config = dict(
    n_layer=15,
    d_model=256,
    n_head=4,
    n_kv_head=4,
    head_dim=64,
    d_mlp=1024,
    vocab_size=2048,
    activation='gelu',
    norm='layernorm',
    norm_place='pre',
    norm_eps=1e-06,
    positions='alibi',
    qk_norm=True,
    attn_scale=0.125,
    bias='all',
    tie_embeddings=True,
    parallel_block=False,
    extras=['capped logits'],
    init='normal',
    init_std_qkv=0.0378,
    init_std_o=0.0378,
    init_std_up=0.0378,
    init_std_down=0.0189,
    optimizer='cautious_adamw',
    lr=0.00111,
    beta1=0.95,
    beta2=0.98,
    weight_decay=0.083,
    lr_head=0.0069,
    grad_clip=2.0,
    warmup_steps=305,
    schedule='wsd',
    decay_fraction=0.708,
    decay_shape='linear',
    final_lr_fraction=0.0,
    batch_tokens=32768,
    seq_len=1024,
    doc_mask=True,
    train_tokens=315300000,
    steps=9623,
    dataset='wikipedia_en',
)
Each number is 128 + 32 x the weight over the matrix's rms, rounded and kept within 0 to 255. Layers, rows and columns count from 0. Numbers have three digits each.

# layer 8 attention key, 256x256, rms 0.0649, rows 42-63, columns 128-255
134110090121111113162109068082149128101168124186125170148145190100102090130113132109171073097142153110186109166138164128074097141131167131198154098118129150160075111123092136157195125127134130112072086129141116109082145125156094111117100104197099142127139092171128106167138137146129105078126167125149089096120146107113070123078135120104138138163112178123143143164099161149127105141106
119142149103092175124123129155130131164086068110125139101164105125147143124088115165087153142078100186121113137104090126138175140080122114157116148132131114110143112117140122089097190105139101142129117130117140135163090126129117179108085124103140082139115121116130110105162148110123169121121077182108142157135122162113151125156154161154092149091109112154092177154158144104117159176110
131130161106156103098172111078125069167134105064133209110138155087140104168117100100096111094105111146122138119065141098169117148184148138126148135120126134148121101194104172115147045150165089111143093181085169098104112166170134134099162142085134151100127124091079072167175135130145109222119139147142115137108143147069140143164147129152157149135105093166173138148139165151142138131178
167096159127067163175134121178139081142121109133147201167141121128123153120137057137048115170125115162092157156088152115087156100133206170134131159115137147154052065142118139134114150147108165143130078076108104125132114099147143058109119110194137155139094132174144159112121092168167133082169082134149143141128070173107196164118153152193140162089143082150127128187147147144081135124064
135080156198154139149087156103145112174084127118127165166155127151135115122106085187091154113132102125126138098099117169153100164109102153152132135144089136134177119160142158067098146118179076111130147192163151139184110113150172114133184135141146074150107095095154138089134104151117154086080116085095167158115057115170111082125163081131088072091119093128141168122133183087066160221116
116145145156194122097151143101123120155146118145094119127125099173112087143070134112138115153151110054167073118128124108106123125159091179177126159169138136141123151157078153104221122156105099152146080099134090171126059141160168189093138169059115139121184066062101115088082136167141136104129135076153104073148125093155117133119129133115074144130165142123178148119126137131094073137118
152100138166164083072147208117118141167143113077163139099146146167122107188144133135212116067142126142153142141155086144167111155139098085204171200112160128139181140128062140139193074092114138136127132131115205134100138168141132137095167193155112121066124162105122116154096159153128147136160156119092126055141100098090149095178099167128133127160101160153163159193064110182178121087143
149189143136096191079140097175114129114163097099120101112167108189165154152130138126077169111116106108072112160086101113167170191138135122120136056165094175173128146152139118142098166194111161094163124146092085072092130151120128069144094122118118172125137165135106126093125144084113186140138153197090109134139142178121098154103119118109103081099133194130060166107154095117108147123129
139077094117101154119217122196108131148125146149139101146172056125192118112081156111143169169102160116057092076135140161181103166143160121101129144175069145126155210084138119111110098168169091125166146122148120095125122119061163165122138133072104124166132111113115155088192095120108092135109126078152135112168202134117122083183154138112098025149127126183120109124119113108154182087140
075115167085106092135140157122134094152097121140087149133150148108174156152137165087126174109189142138132137094123109173147127118095121133161138117157116091110160141173109138121103173093139124102128143080127171144075116120125183095130145139123135147145155159148138110195120113100125094152086102137146103121164156116136119101149112174043156178112088159126128158141118173133154127193188
179152128161152146116159041106066148120125044076102166168126166143135113127145116093159164105126103133150086126195150154145150121139113153105130086091101119187153134143079134102089145123100145166091091132173069159142119112141154113083121088073066076061122130156143149095179097171114133184086148216154152148138114102178138099141155118126164123120168116142134156178161110096172067150157
162064070047166065129113136109119144141162064135141127073119168167132120113081136158122083095088171089115129146191128151070141066124089105091192092106148189055153138120104165126158168096116163122068165100139197112140133119172066141158128143157117130144106142052153109077183170068138168139127164160081099122167187153131083135112120131193195078139079167168112139162130091106116087047174
129186114054096102123149147097151175126155147133151103087130097115102117153126150121111165143107135125119170146131204207082175163116132098191168080132132134158152073083183119176116095073141169158118123191100126127106112148144154074099156096060114138129197153128120132099132092125103113123103101101150168078100086124096156113135172148145149111164144181159170111120157067164177135141074
049120082122124065136171155129177107140133123104118144093145192155079085103194114087109068160137136134096135121161115127071170140163182142186108076104171160117160106106130135144161160110151109090119118115101123094120201166118116090147093161183144082143116120166153181129106106119158118162160126124092143103136092158146103144107182132153117130146150119146116106151165148164165115095179
151151118133144141154116205089101110165103094132135127073169120175131150134106143159098149135058101125140058120139122171155118153054088154093130148122114114108074111119122081148148131116119064114138090114158137119154097130172068157102093122112110081121139140114131148078151112095129116150122101110093121093163130180112123113160166178128114083128140110129087117125087143128066112176134
136117064160163143096151058126138064112135125129151123128129102163088113128158149086098161168110140131136087114191084086168108124114145151086118164090114121171101157107152134080102145124112148102179141122081140183152115162157153163109130098141074097154138137116183133128124139124112088114129124104222156144105097072161143169116105145089102095165143207087166153092114160104141103140125
180070107109132101096143126103162128097147147150156104132167128126075154078123150112179086136122157101138070142126145128115135155123122125101136086109124159134160175154155138147146141167133065092158171115136213157083178159108153122085142131113139098114179157126179130152132117165125112108095143041101176090147121086122119079108094084085103168141162091120123117144098127135105160182172
177049101103123127152121165134174103129128150175105106121085167103120106110170114108149092107148175119124182169153122117093089188176149123135106101115179119078127098148077151159133130160154158125129149151119082124107121119120137112110121157157119175144098164136111097121133150139106100123209152119193110088114143150110094130102104112119151156112196162103178108146114053136121110089068
072054151101174119137106127119131138183087108082104154065135128177173113119116097115133117158055089182142112090167105090140139127118142145100102147124120161112169133169141166081079115131193119130141130079096162152158117111178082171121191172134141138076142110093122103138107135162100152143162135046157126134179101112097149104171128119211123170114145142121110078143147157174156085147175
113082105139166113132165121127107188079122180133137169159090108174110165151103135160145137119063164066097091143130131145089125176166140136227081162120051155168146194118147168115145104073099098122127149126133170140112104136123179137094104127130142131094144146067136097131196110155092122112158161098094073104105174093150124111111106143075166109162118124148136106176112128166120136165219
096069104136093157131038084098128153183155089123064083114152125125128138103110147173148130136127167129098053119128157082148134141142161108098133102169146108133096138115110160127095140108160121125118081106128106124164162076185136164131176115137166127193169106129142084113139102140119093037115131074071095157170163167110142139105090164094095146182129121160141123076154134147098160125154
189130120092079089151165125135166159160105176124118059096114092111124151119110164186170128140139114155108162113126144173119131089124087103147144160116146173155181078184129134138150074147152135155028160187074137110176147100168102089171102085131130150074135159158132095110155110072115104118179074111107130136095134119144128173112138138096173146142082118200130159118131164146204155065142
# layer 8 attention query, 256x256, rms 0.065, rows 43-63, columns 128-255
081143103167103107125130147130110113130110081146124108118132134101121109134125093144099102110155061081157181105102148099146144091130148116127164137072103107152163113105160077146152092149121145137103124104160116144086115090140144074142091133097170111096093140129160231131124049138165131163096063154148152157167133144128161194154103075126187113139123099170078137094185159142118151113046
120098140173161083102147099129131094087162149188127169086101101117170122085124103084185107145127093078097177112101070101133099129118090148145090133153132112168077111100184112164153198098104126148140147106099111084128102125080162122148116103155143113135107129136091148105158105112131161125105132106153173104214072171177174120125142152144109117106074154072038169174165054127200129175122
110132056150115142152095122126111105126139091108156104144153155145181186183111108168095079095148155162076134137123127076105104139147126110091162131119151063107089150145148102116135126070059086165062194182133088127091152084205131127130117141119169107170077132125184141155216123142186149161089128131148113160090157082142100155116153139125084129125104107117123144137148095129185100110144
114151146120129129075103158139145125150170148162115165149186152073099077163149178103145184087097107122183101083108185090116173168132184072146099126084061146168113113114112141147116132129117165119157133128153113179127159146185088150150120114126143158126096172141128138131088134166127092103139089151147130101163145106089091115145098155084145157189126144159079105127135137125176060179124
170119152106150121071121177111105120062125127138080128149094173090160121185125070136103102143098134175116117103154126126148105184125114150076143149120107124107181086120100084142117112083114177069097147168160126094104107097135150110154154128068137087131211110135098119144151143168138106160169101135146131192176139092081184150180159122169170122126126150101099174165135078132082123110119
130094110124139102093144164143104091106135138181087077030114091109190106119097102119142142091109152154097099162139098111142089097108134149069114135102133123130118111114208131123125193194113113156176119144153203115123116209199124133108109145087096107137173096111073075095113117110073091204089114125132140117164129152126094134110121119132121176133092097105139177146196105100199102130126
111108106147142132139148083158140169151101105098119155156119131129096123107142113139159104113199125145148117112122111141097148064073094081133101154117133114093109120128126131099160117121124115104139163102126147102145086218152153124106183109150127058126102130154096178122110130067104130184137125104139175039130066098198149177136064193140145122098106095116149166120150135104179116126120
185110158146136116137101115121080117173169186144125085126104086146126130101196089126121134101097077104167196154156105209060125106128117123144109197128137157118054169164151127115171051108149171162147141155135107148185111172166047126143107151108111069143134138084163081168092106132115128070122098094082122146134049178177172165159166146065183106137086080090125105138150164136101125083121
126161142179104147087129111111101146136136174066135160141176155122091119092131187186119114142104052111149109158100157105117121132116099080152107152092171127131150133138166140091112110143207098165078045121118152059190141167150139144144133068145122077091137098125125079079113134152072210085107143101155158109175109114091172147094161084098074117174129143066163199100162110095103143130166
072137108123112199072141108128147139143153192103081125109134151145155170131111124130123183152124113133113119148149127125177104109103116171124111140102112134150088195138175081144142097132110094131157085105149144111132096238141140146125137195105167096128125070097080177139134147161145211149092120146162177120122089200124146102171129165124140136135044165112115057133129141111057129115106
069194148167093115121102175122130093135115091125151111102142134120183118083115117148144146103185125173147088178124113093119167140204143174056171121123144138156071091174137140123162127157125110117140127152150184114094083197159099122064161192116148126114146119161114119091104120128111121118062089159092110122162093126183110135117100162142093152049152185153107141131090170189178160118115
138069123156166059132126084181108137092100137112031153154173162083139179060200167033142132115108116103171124162126146188139105083113080142114127132120206144130126136164149123100117090157191127137102114174133160133125170174121141084117137086205125140126085118118107148125176120128120155125126124115127154176103090071118070085112114145043145131168158066105146154137103171089087105082143
106183126099119137148130097132153146176103126127150110182084104098170147130116127091112150064103135177130137187157127108129149102035103087151120139197162145099129111167147165129146104152127113150127143139049153076127129139086127153111142126150151119124150092130082075137120119098161147150128167104124133139088144099093118143147068110153176110141112113131122070120144086152156144194105
070198163149184125100140111132112066124153136140100129125152130114152069150166095145123136129139103099159132064134124098138052106121185145059158166132115133133148128120056142119106114155167161136174110138145147170084140085132169137145128132090228147100067104132161118095098111151093123108107136192122066147099143106103158104160133089117107177163153131112121153181159107140088103165062
086051133115132173126113164120120136183157159110183165114100155172182210135174132104106158142162120101099169109085134159135125128074140134150138135140071169088135139124137147089137102148077169172136156066187092149153110159096151166157160141155158130060164176065093090172107132162140079166120174127067146126124160114133117083138139175180125151122141105141073135161136097165087133219156
075118081170090039063113108070121087114148116169119119117087106158124119110161147102122105078132162145104156164204125131183135124152094089132139115149105185119107155111122192128122152117149161129048128044127069118167120208082088152172134129176137099080132099089124108098136141139112049073094148154102110193155090163167178144120114136147151139182153125130092123131140161128150107150123
135121069100094067148123120084132203129143086177175079142130157109111152188122120132154120152172131193102143141077124099121144118107112133147122110153211088151081166141093106117090103094109119103083146157109147203093101100164099125135172147144126165148152182117081148133083144121076110152148151098093115091130143090161139076121094143150130176129085158166153125119171169126106104147145
146125164131150102119129168148116089085168148156132132110165130120150105136129198152170150190161122114120149062116168108118143122140101115135146152164187147054112142117124129141125133112057156099104076120134175141153052117115138156128100138147092103141130133130103091108200119114105150169099092148094144091217158066127177135180122125154163154172114137169065178121129127059172144156084
119169170160204168096141082120089100150185130122100109147088161103153181113143106084063086083169044121120122096164169150128109065124092093087126162158104145053053202080165131166111127117144147151121166121122149118132109106162192117125163135116162095112095098162126110134123139148116144087097083071133143140181068136111149089113174074157114141192152146117148137140133145072190104109107
117233127114158067130111206140193106162117110110138161167077141151067130094130160154128041118134124143146148070109161037117110195135139161088148128098145087117121126150139143139176092124140126164130153179137114164140152117112112169145093122107143149153170115146161163108156126118169144102120102056135149178157181149141127086102056048132115117086216104141188114101108157110127152090112
131069159174087098156094150151094120134095113149125078110107173050236172066135161090144123080135136107141156143108119121149150175092105074130157149113189103176101125120086100161149142106147126100134159114123155117077123120206116155110106132180108150124111131161127102137136126119082170128146094092116084087157111159084128169116095075151132151124122143150109199106072100066090150051091
# layer 8 attention value, 256x256, rms 0.0517, rows 0-32, columns 128-255
119160040154149121062106193136123049215196101119086087219082025122147158041113177157156171197099126107074121130123091136073150098034160063116137188101099157135130137190184039178154114141099131117165186110166118153128075095173203145226116083092123153133114133207105085104050130205122053165134110056176166135123103093159190091156031166107136120145133186074145097071135117144158113158101
174128145143170051163079139152170094088088117227076123186164077097115095092084109121105191157157137118080154116131243098138137112141188166064180112118176161199099197122182147203153103076120131074166049168147138204134207071161119106134090181153158161191119090141118129101127140150089081154144098101124067112202179119130159116145104147138177155096191151046110143148118204083143152182113
091112104154070128090161160158131148126161103109146138178091084066106147119180143135134161157120193125134129152122122048073195040104157167086125107146124149114129087072185148034088115167041146189104170195063155125187134153095134109111145108106075137169104119076154091105124132102078101128150108111071182071154136184150138102084135136120053135164139088163120082179135066095227140094148
141157054127078134128154186183125136150113190112164096119031110123100069098141136107046155179156188091159042160097181139149125080163163169083138097121103172134106145124162077143100126153078150145159166209045173154078117129083145127092143137123145155068125139166192085103131119055113183172096121090150101110090128166168060175115043136017123114082139143091154129095145067159183166190153
129160117125134174133158040180083112092155080090108189192125134147180120197139132111153083069123125104091130165105141076095158083138146196143105200207206146121160116075145123107110128150103013102102128175136144112087110127187145123025144156104136154192211122133091111077139118177147061103139112116081105181113190088127092083126082022101189107126129077223145076163127128161137141125128
067090092143072085082036174181179117148116138116145094113192115101095195124048148160021166157193126119088121175093147092131105106113051098103165103100117210132070089162142097200181131075186088090173140160092154187113143158110157209230190101094150140122056093149163156137075127100095177106194134093149071029105136203118198081156089122162151099138117162036124141090199210126149077098101
121125170109171079147116109125074145128137102074092170162133070144208120084117114076124100141103115167146149148162174118005173121121123176058089188177135166089083160076161186097063066185116170138025204080070088133098196110174165124168125147159119164151191071103081102061165124139111163117165111121149121141154203092107133071091164113115193105090114026106122067125087155066218175130158
096121051108148145099089141179089137141121143186106182096117106158088198215115075133132141128131112168177171137038120134114123108099103072168113112131091176146123127094074231010167172122177120078063096141098143083190118127185082157153027141086129125103077108030088171173047165209165136134191112136114112114084089122083125186167090157130166160166140146222151101085141076101138136022118
114121169124066122097175147012092128108143127116112121139093154078097089096146150066064100138119216152154096127101177136125116022138102111109076126171045174041178166111080139246162157066156161120135093132155095130072166150164098154188199126162154104060169183097132088169112120127104150187217099158089058144153100078184110182120166150126082176093091110150161097104057142094195174070156
113038113117099146127101013117064145113103128145109175124091131196139170131161114171166107121165151088181148125151076112200104150103114105101115035191135152129094169160091154020145147114124086100093001056131165126180168098115107198088102168174101102142214128151086090131166110126171103039210105140059063124134142208208184130155098071098244105148160101088140104149139193130035117059132
108133131150175206098159161139118108166145134118144157168186190133129155124070198124091209110132147003167138047090163106189092066185182109120168080112255089167090069140147079128186093129048138106192161154110171158139130093131129122107110122142227114151160113088162117139130128157089128065140096130098084094133124156104169110097187142174105108152149173091132121127118178122092228132119
130118199052080128131184108099146155187130132132121140136166124105202095194168175153133080101136052168173103128144078125213106163100153089152174163188167070076121092132149147107090078108165174154081124132034163107111098127224127091127136126191149095139103159167118127180139112122037112114105107154086128113135096115062063095092162156165099108116106104134143215144115153179069169180138
143195133124142198118111154137183151122096175090091118134092105118141022107166182131119102148069158191137066088130156154183098160145105069099128140142112019115104062093150111089063097150078169227105165197137182096045102207190152058041135106191108126131145196125168109162140108146083072143146130094174161122131156099096071088076139126198122151129142110219132137057070084190156136092145
102175099107121200136088089167153141164126085124160055114168123112104064032140095091124170108133087130069169071137116127172176143124166102169136156103159133120130154154184121202133034163151137068132175067028171139144104061117116084129175085091075097070151125074112134138108113131106121137135086188133145087158124075072163101123127148104154150145129203123145122166099112150169114144179
081083110151130146167151102115138175207137139054158144137167101125157066174133189074073118107091127157135140175092073143110161065195097119078125108179139222068095135087128099179128201119167145180088125063149200101155119173157203208070148218218174135207122150113101088070152109156189125116194105100106056120130194171113084196081205118122156143122116069154102098072127101076147154128078
127121148104142160134154125118150134135137134150106188108139050079030137120203141141100122077154139092140090167143067122138135174197176009135132128120142137111104122180158140123128110141167156144107143083111112127119132095140141095129074079203103052111135167115128142115127135064116117115092114154056178156140119037147079123132195115104102126146169207109172112083139120151226170135174
151133028150188107126076158132140150135189111108116132137152208117167213138126150143149111038139090130149166207079040057135104103116117105144054197061080129105148103083119150069127213155115115133074154154133128158124110086116148161107129105061092120155125120121142053150068112174193127090093126084148106164068157118137128127105161088119196068116179126163144171175131069080110169094086
064075113089136154114193141126225139114125098154147025178143146170093131098041131116097149086151142075154095184116115140103131091039000117101112140206087101156149082201126132183176139096173050067140065142136141112051161138164126111188140067210151071186109139103127104127044122131167094137149169133207166133096104126080184095144090078165167157194072126167104160087135178071119073095119
123135097101117232120088102056175214127183179113166135110107152103112185157118098141121125109143120146133172102132102127168100091117074068152066065126128080141100141123057204043147126127139160109153128113186124088184186146179112204185027086171064185177197115138176091122153110125177116108144137112121079091067056185169089142160041155097199096091053119215159161183142115184148143073143
136117128150081108153068056109136131162140108145177109133103087153198129112156108189125183059133154018147066152147157126079132161158132073077154179129179179087112094204168138187109104130143155119120146158158126127094168147122166161060146097105157102152111167181129076145143135053138071144120100043128117091081111100144107126091128123173136132097143082095108090071162142172078079127142
135138076130083143174172154182065176117166121093067111134116181119011090091117159124075119171148121072045115139134066064156154100131227155190107117118238097134093128124135166089099069105115070090214187189111132179116134140145075059119106184140100191168094078111149187091149112118062104080086142094158108108170179087120098117096185107142125127158167169108136038084157129132137140123142
155117154106109140122156149085119215162163160118120163193131120034154092056087133084063117111113076144172139091157244148142216192141126042116120034109172124107081107132160178104195071135176189183146170082113060108169167189170172088139137104179120173087174139107144149067099127114066162103137145153113091071119152107124159091120089139083109211187038147080062120142131137087147168068162
160133156138117145095073199130157142116116093107145089078167110154120167128120176153086183145174125140121131079131110091059131123110084119145087057072117090161143105142154168140166146113085107146130143155141120200160133174080137124151050103110107175143081171195194168141217121063106115151112188099142117165203075161118072164146096120153118120135110076095093104172150126189148105104131
108107158132117109139157158061149162168117164182094126159108039115170129095101137137127138153158125163097193151123106126078155156054160109152123020137124181119117128137150095087077025159138181151031084196062181129173117091119152095179142092134136124125113117119182147099097122065138154106104115117081186070126175152116187120129164140124108093132148138082132146106195171077173195097148
109133073145107119182135094063158173170150112116142125178101110121162125113183105110142125168137112139137120175098115161120166127118093121099154200209110089100157087118166054136088139168141103121098119146101108113177078077212114104158180098189112183094143127108125059157029138187190064168130137177116085138103071153150115137130115134048087156147094172126135159162118163186157098097103
130137167165080128123232084086042128150125104141127089164118085150179103055148115136059159089157097089095110142189176157191125131106138098210181196145114211126156165084184005115083184112165128171068113212070086162134120147116149108098173217145119110161164125071127152071093135120073059191106104122072089148224134098166063112110163149153131177113154074108062049081131087176186068136119
121112131152201068090068139120210107039150139157157178159108113107142119065142136120171190157187105126070071161103109098146136147139133138124117160107145148094147061167101144135044101170080157114125156093185137123156085140119185171122121105176158154105155197166116061206134141110151079151183081118040057133145061113196011108159106090104114100142108136143141131221103055092149131109128
104143194135103128150147118059064092127125162173105192073092041048170098122115139225115140164081078072206168106109155131172054121074137040179157081096104116131097163164144192184131146131087162062178102200099123136197173143206015180188146169084122048096102123166152141146119148096076171145031112156131137059213112161204169123085161255085073137111139128101165159136114190114079141182179
060135135171194198126148146038017111141114183113116078108087023165158083117122110137046148074112180052139125082105127202129089164139113005161138082183120199134189061142095129111208065143184124172106106187135083111063081106126132149150137167103132116127108058159157094156121136103130176090079137144128176146054124112095145136114124190146150146185102098199111115019086096189125116157151
117116136129184063123164091086177148101156119142108131093091078149179051097173105112138158194051061107116109109136131157179100119201153105115134088109147152126131134136129114221094136125108248105207127106163117149212148133165145105116000177165094172183071198220174094213149131139179093143139103095124217084149129093201040144141162131215061144112087130100112090083077166121130096177100
179063111134053117189108114078141127102106137178135137130085113135186162094140188137121115160088120106161122069158180104064180138129137096141144121117158120127109108148129141155144147097137109110140085178206105164164097151221153155042123105203164130111196155147106125147078128086191081157084132079114064082160094183110063173105079137055102127181071166183119104064213143179060200021113
111226155136155179069157183087113105112154106099077119093099182129108151143135153129071119126067193148157137114112137086118121134173120175152104149077161135112155145111158096102136090153085118140187215183124069105129208102137121106144129085066076102129081016134201166095144137126116162064136104175134090123221145119184134082129194175090070111152128154131094124147107124167204123133176
074153083135119112155178089113149152104166107115173126143129114131105124173156145104158116119040048103084158150138104183206121142127129207144094127145149094106118137032130127072064097157125135155114185062076164090145131090187151054118168072097055139154204157121176077087137135227195105103099099100105167088128137140063137142162105118115076095095158094125180168080125082107130059168097
# layer 8 attention output (transposed), 256x256, rms 0.0534, rows 0-32, columns 128-255
089152214108109196118144138129113105074091110158105163182161217140111182145143244105137210109192127106092084052116089108131101144107137150178087045093146118038122112119144153072146196146134188094142126133129155108221048155102077123066132163189145122121129157021145027098138210167154150159114190140129131200174197075125153106073112154135105138138144110087110117078141118128083038228148
143057179186130185132167163132146173168148066116045107084158066106149164093143131076133144125061089129146149136068179121176050145142142113110164061073114155071143171164131166072165128132100181148113109120128156144113077049089112203111178162192136156178149090124094121177189187184245133132118130111100112098191129153175125099166166222167094056091115130155093104124133140166129125069170
124153175087052126145128157099075126114109118135166150140115135127118059103124121189133110104163117119096163033165175103153104112168197177183112178214165071161110032140101104147125184151144086075132143115137091135127069104091172111035167087112095166069061101218209112225122013128121165155118114133179050141102160136025026180063113062171115094176138103150118159163055117126117080121102
125187187130097115154077223104181105000132114134131161080124090126137106171152157166185100086117137129197164207086176094120060008170160096103100156144081106133208086169164159119124155121122079067188136130059145071172106096108122062124139152187191232102074138133124093152126129196151177119122083103097077140186173109160027156074179140205077044119080070189061211135149150187174126154089
068201172084112082169134081130058119151143114190125089149123143096165026105065195152121107090087067115135108044181198077099213203174211114115168070123160085171178148140063144131127108142159123204176140196212147119129146136117110104165175124110117105092074097164136189117166090125168230068087191118185124131040094195076082090150129161129051101116107159085165068101125208115151130144077
113111207216146149086063159052122129150131034014099137083079089127135125163193136111202162180172104146138113187075113164171119144165089107158128110144143153080156071147214192074098104104158207102108175069201198128136096135059118085083153143205028154126156103104108070130130121118170103154144083157144101104167167076187084156121107136198114121126087085130035118155120064171132095193117
073141189209055116214088101089062132173097111105143080138175148095128063105098183095115120174121068044201140093151181137180121121123144188179232070150085146105115095169077129166122154220192067114102075098206147165131140105074089165157144109146177117128052143150152124163111120109187108030190115124086172146119158108088097141120114114143126100157147170193153142128099176114122056174083
055162125073209143140191129092155066121221069156138078121129101179157098093210100195126102198083135170089127059205079091137093118165053146116124099232149085064127082138143089097169109102137158144208177107157175130063005151124137132120142115047025103102146123087142210091146127080058121164122145127134130125053151098149149137117129038108097111147136120042135122083151040118235113145156
114176123150113129168036098104197136161136128167117143040092167151126182117119113204210143105154151148100086127126153135151133137060170128087168106192120133154058136097071062140171130054118145119083145125120109138117115035111132111234199089071145189134057146092255116094069070109127052146141103109065198146157131136121149190124174135131115136172131131156120127115154120104086104158214
073151152129126181128112120162134135166069087121146101166172063138237086141143103116125113134045049183162144122029129114114140160124116114117127015114154084125031158088178123086152141152113150105086092156181140182100159217224219061126190104164001094176095072234164220120115108123130126160167166124187098076074105079149074064125091120145108122087115156110098159054141071108125163161106
067106172196096164085098131058087099135097075122174154123135113146154091142154112120104113105127114094089101124119170059145102172168163097087151145123131133201156072111133168149103122089114114206064126141148132117128149058203117135094081137086066114106139190155177161107165104121226188138095128075106059177204150142083222188109066169074077133092125163145090115164117061197137057110104
181087041087186105104065098146135143136135133107216122138142109140102160072064123121113053096186129146119113142133173108135168130149099088148164209096087112169158186142144125194063061092143108134143152106162101138118242077121020166041130113170136155153202216086129194136133052080128051167087118110087089083106050159140156146168113078118093177107138119119105129177243126131117169111040
185079157002166070140116116148180131111074124202109156056152162179100193143174197159066162117145094099148139134082224118157127132115154125167243120153140205157097116140213123178042055120156053148147145107049159108150151037179136090104086123159167149201087115030110103216184175175128119138152128163107153110113104117081073159169205062099095150178115131115112196109156163161176084078077
093076123141115103061078092110116080135113160114112178161117125117176133092133101163112133087122098070110074093126139131175143112077132081128166156182120222066110017095184185115160129126116168132127086175157103158144098162076070119175058093133109123083181141119102048118131094115123148180131121173189162121139106138112144084080059084096110153183175112131084118133073123117096076133141
061131083078084107225120139125107170215106088083151100073030164191121119122163141122131096152102213094131121164087185133085159115127167162096178099057142099144101045175109107177099103043138150083080118170091072166171103123197138153119131116104133157125082148194175208113039096104138230150104043075126101125158191160208151122136134153099100205067141190162191140152128144138077082095119
117107107094070094032133105075158109151155106181220180174128153156159103098135066096102122124083083139163132183198111128118160106116083086073130149176124142066151103134164142158161121145135077163152105117148104113145167170158040079123137116090185043102197181131166132095085047111149083080057134154143090170136126172137183151072102092138083139147130128055090069124139078153151074073100
068171180048113085152221070184100143097080152146091081197115168140057062151138176134135129166122178116067116103189140165088193196130146133183078083186075037160136192098092118112108084178187105123156211164136154137135135219130194118119122182132072134151225112109129170173047087092123221135120130109195140140062181110142116070107103145145162149095135147096238087079175149135171149157074
164149094161199128081163107090123143178101132111062076120103170149136167214073143142155156082153168109105130111192069136169140172143148186194150131078092209116167076056100137123158045124096134133201195079220142093129144208068138092148063173155138147174118152189112066069097057141038151114139119154096139144106116148112198132065101192203068236073111180102172097123185032135141098177131
081168109152101158173125189197152101048138100099150069153150149157109104194232101160133075112147083161092144056158079166159123127081104139080082098118186131155065146165107104144156117255142086175048141121144154192126165139126104126148095173075131093095121124132250219091080107171010149141179147107186086128042145107141143125116103058162140168138196135118088047043156067118142066200054
175135151095118155126137089115124200134062160111130193103172138079130137153168100060158179137100156185134128136068100125101108145038129134132148063096090121160077053141107080140132176111142088196160095146117120104162083107169111069170183139135120096178138178166073139077110109205195139200160193129139164019134086130149141112123114105216108104155115167137060152136111120168142076096085
073070164196096146081156119128184134112126205133151134142137091106129159102215059109158117071046068099102177104197209116091124132135106088124143090198159185093177094098147096146188112180122107095186145063129180105161133141129080112076123113123111110054122127144147100143130067158195175115130102106152162086094101089092160153161058174149144097124125052120135098098073198132237100129149
080069169143172139139110163094180086079151054079105103143087126172168083201136042162138099103157158134118115119142095103186058118094125173085123208111151209129071115151176191206107065191128148117083081129188123174128114113116122208154000105100112118103167173104205162148188127187131043126136123110037141184152117121034148150036103106129198136156208120164115161166072101137086001154136
186144156155049128144117153188135129053089120086106142058190155120031107169173138113145102170133145102126121116067122121173121152183126156104100164222154133043175103161142124083069189141130138128138045102127173063132118122133153080183159152172191160097085139059145099096131231193088102119133155228174137114128100040142100168165122119129154127116078108174073143126149126138138123232136
129135173219155088067207091111106156114165078095117193163136159153170116069112052166118114129142070186150143138104199121205125098141098164163119125105058130134104148100231082197177172161155065129084131081195072187096159219134107116049154159196138158103085103104105107117118091096110118163089091163092111138132117093146079161107119116171154177089119112139069111190055120112137087198129
159147062087154115188109173130125134099138112115125134163154126128154153115108124133117187169172164063112105032194128134171188116085159155104095152052028144132111198099074219061147166096057103130129142123097106171144131207128143169145071130141183126136129138125153206141140083180046195164126090126134169191132174144122193115032100190174135207167149054140123140162103101096073053152161
111131047136185224112122048168093077172145107087145105071149143203220153114109165144068093087153190154153129161116159163016130117131131063087137111147100185066103150116083137114188121050147135052173169164181134154169089170168116194089219097122164118160108133162128145153139174141217193157076075208122101133109032101068025170148142162160124130148112190094178125165085179116168126120161
130134176059092111177113182087100160175138090132147121168116149141142073182145181169079146112149167140121143073152155120236122125062207155170109159206171117164143209153176120125064252134126163127109127134151086140146088034145178127138148085131100159092111150180130155116100039123146154164135181142121068147172232131164149123075104144116091117094184087119058123159098123094045061091056
153070103094143151042019120085153183127121129129178171149207155086089192130090036073158113094138126182071102077107079048142111124150090047155103172100068078108076089180063109166135160090162059139093138144125150190068198151163132100128140180119136129127178088139106095132185116119113091135146135086091180111095014139092184163168103078132168073147083147110069108132185059163198222166189
061158120116201091117089146091182130107096151141121127102102187122197109201163058182068093151077157139098100171136151134153100106086044151111103176086122093020113085125167081113127089042132082151159116141099150144098182173209155112049099136080140111170072161091090082064123224136125189135188153157107186130152138135087173203161112101119137135166088205114177124129171122141191063151146
128073039164128191161124122157162220188174153166117136027155150083112255072160043132142174149213172136085142104063177096120094133141137146175141088097115167181034168162137071097134173135078070158024129097084138180123076038214069106128186187096207134106154183107112107128137216161109100123045118192139119179203134125203139103173129172077142143118155128174087124135074075141117047080160
131205125134139085132132143107080152084232088146087180065152143144128130149124159084135147132082128130131151049106105066170070128064142112041083107104145156108095132135128149195162120129105191152194095175149155118144146137226196207160121111177048175075061112095194187130131117188051107195136141035069154100125096117108158145154095189141140151091101102125161169150147122096117065198112
074171182164070125091139119074130079124123150145142098105161171120099113096131043183175119127148058129070150132188128083148122172176079030122098120207106139163164078128115114120103102144145073118099133116110186113042082108103161050113130083087137106109119144054132093144158165152149125109136117221110168152088092099075111255207100063115145085213154182126112127137095151137198135152154
111110054084191175143104078162074087132118210115123151167117160125131102060163165142095166137195142044187140079087165174090140097109142115198060123081111058250069096074190165157072157138129126113128121170125090248151062183056086147104078105053150102110136112213183155165172089085091138109031123106133031166069157151151101080034139122088123177173129127110116080111054129104100111116103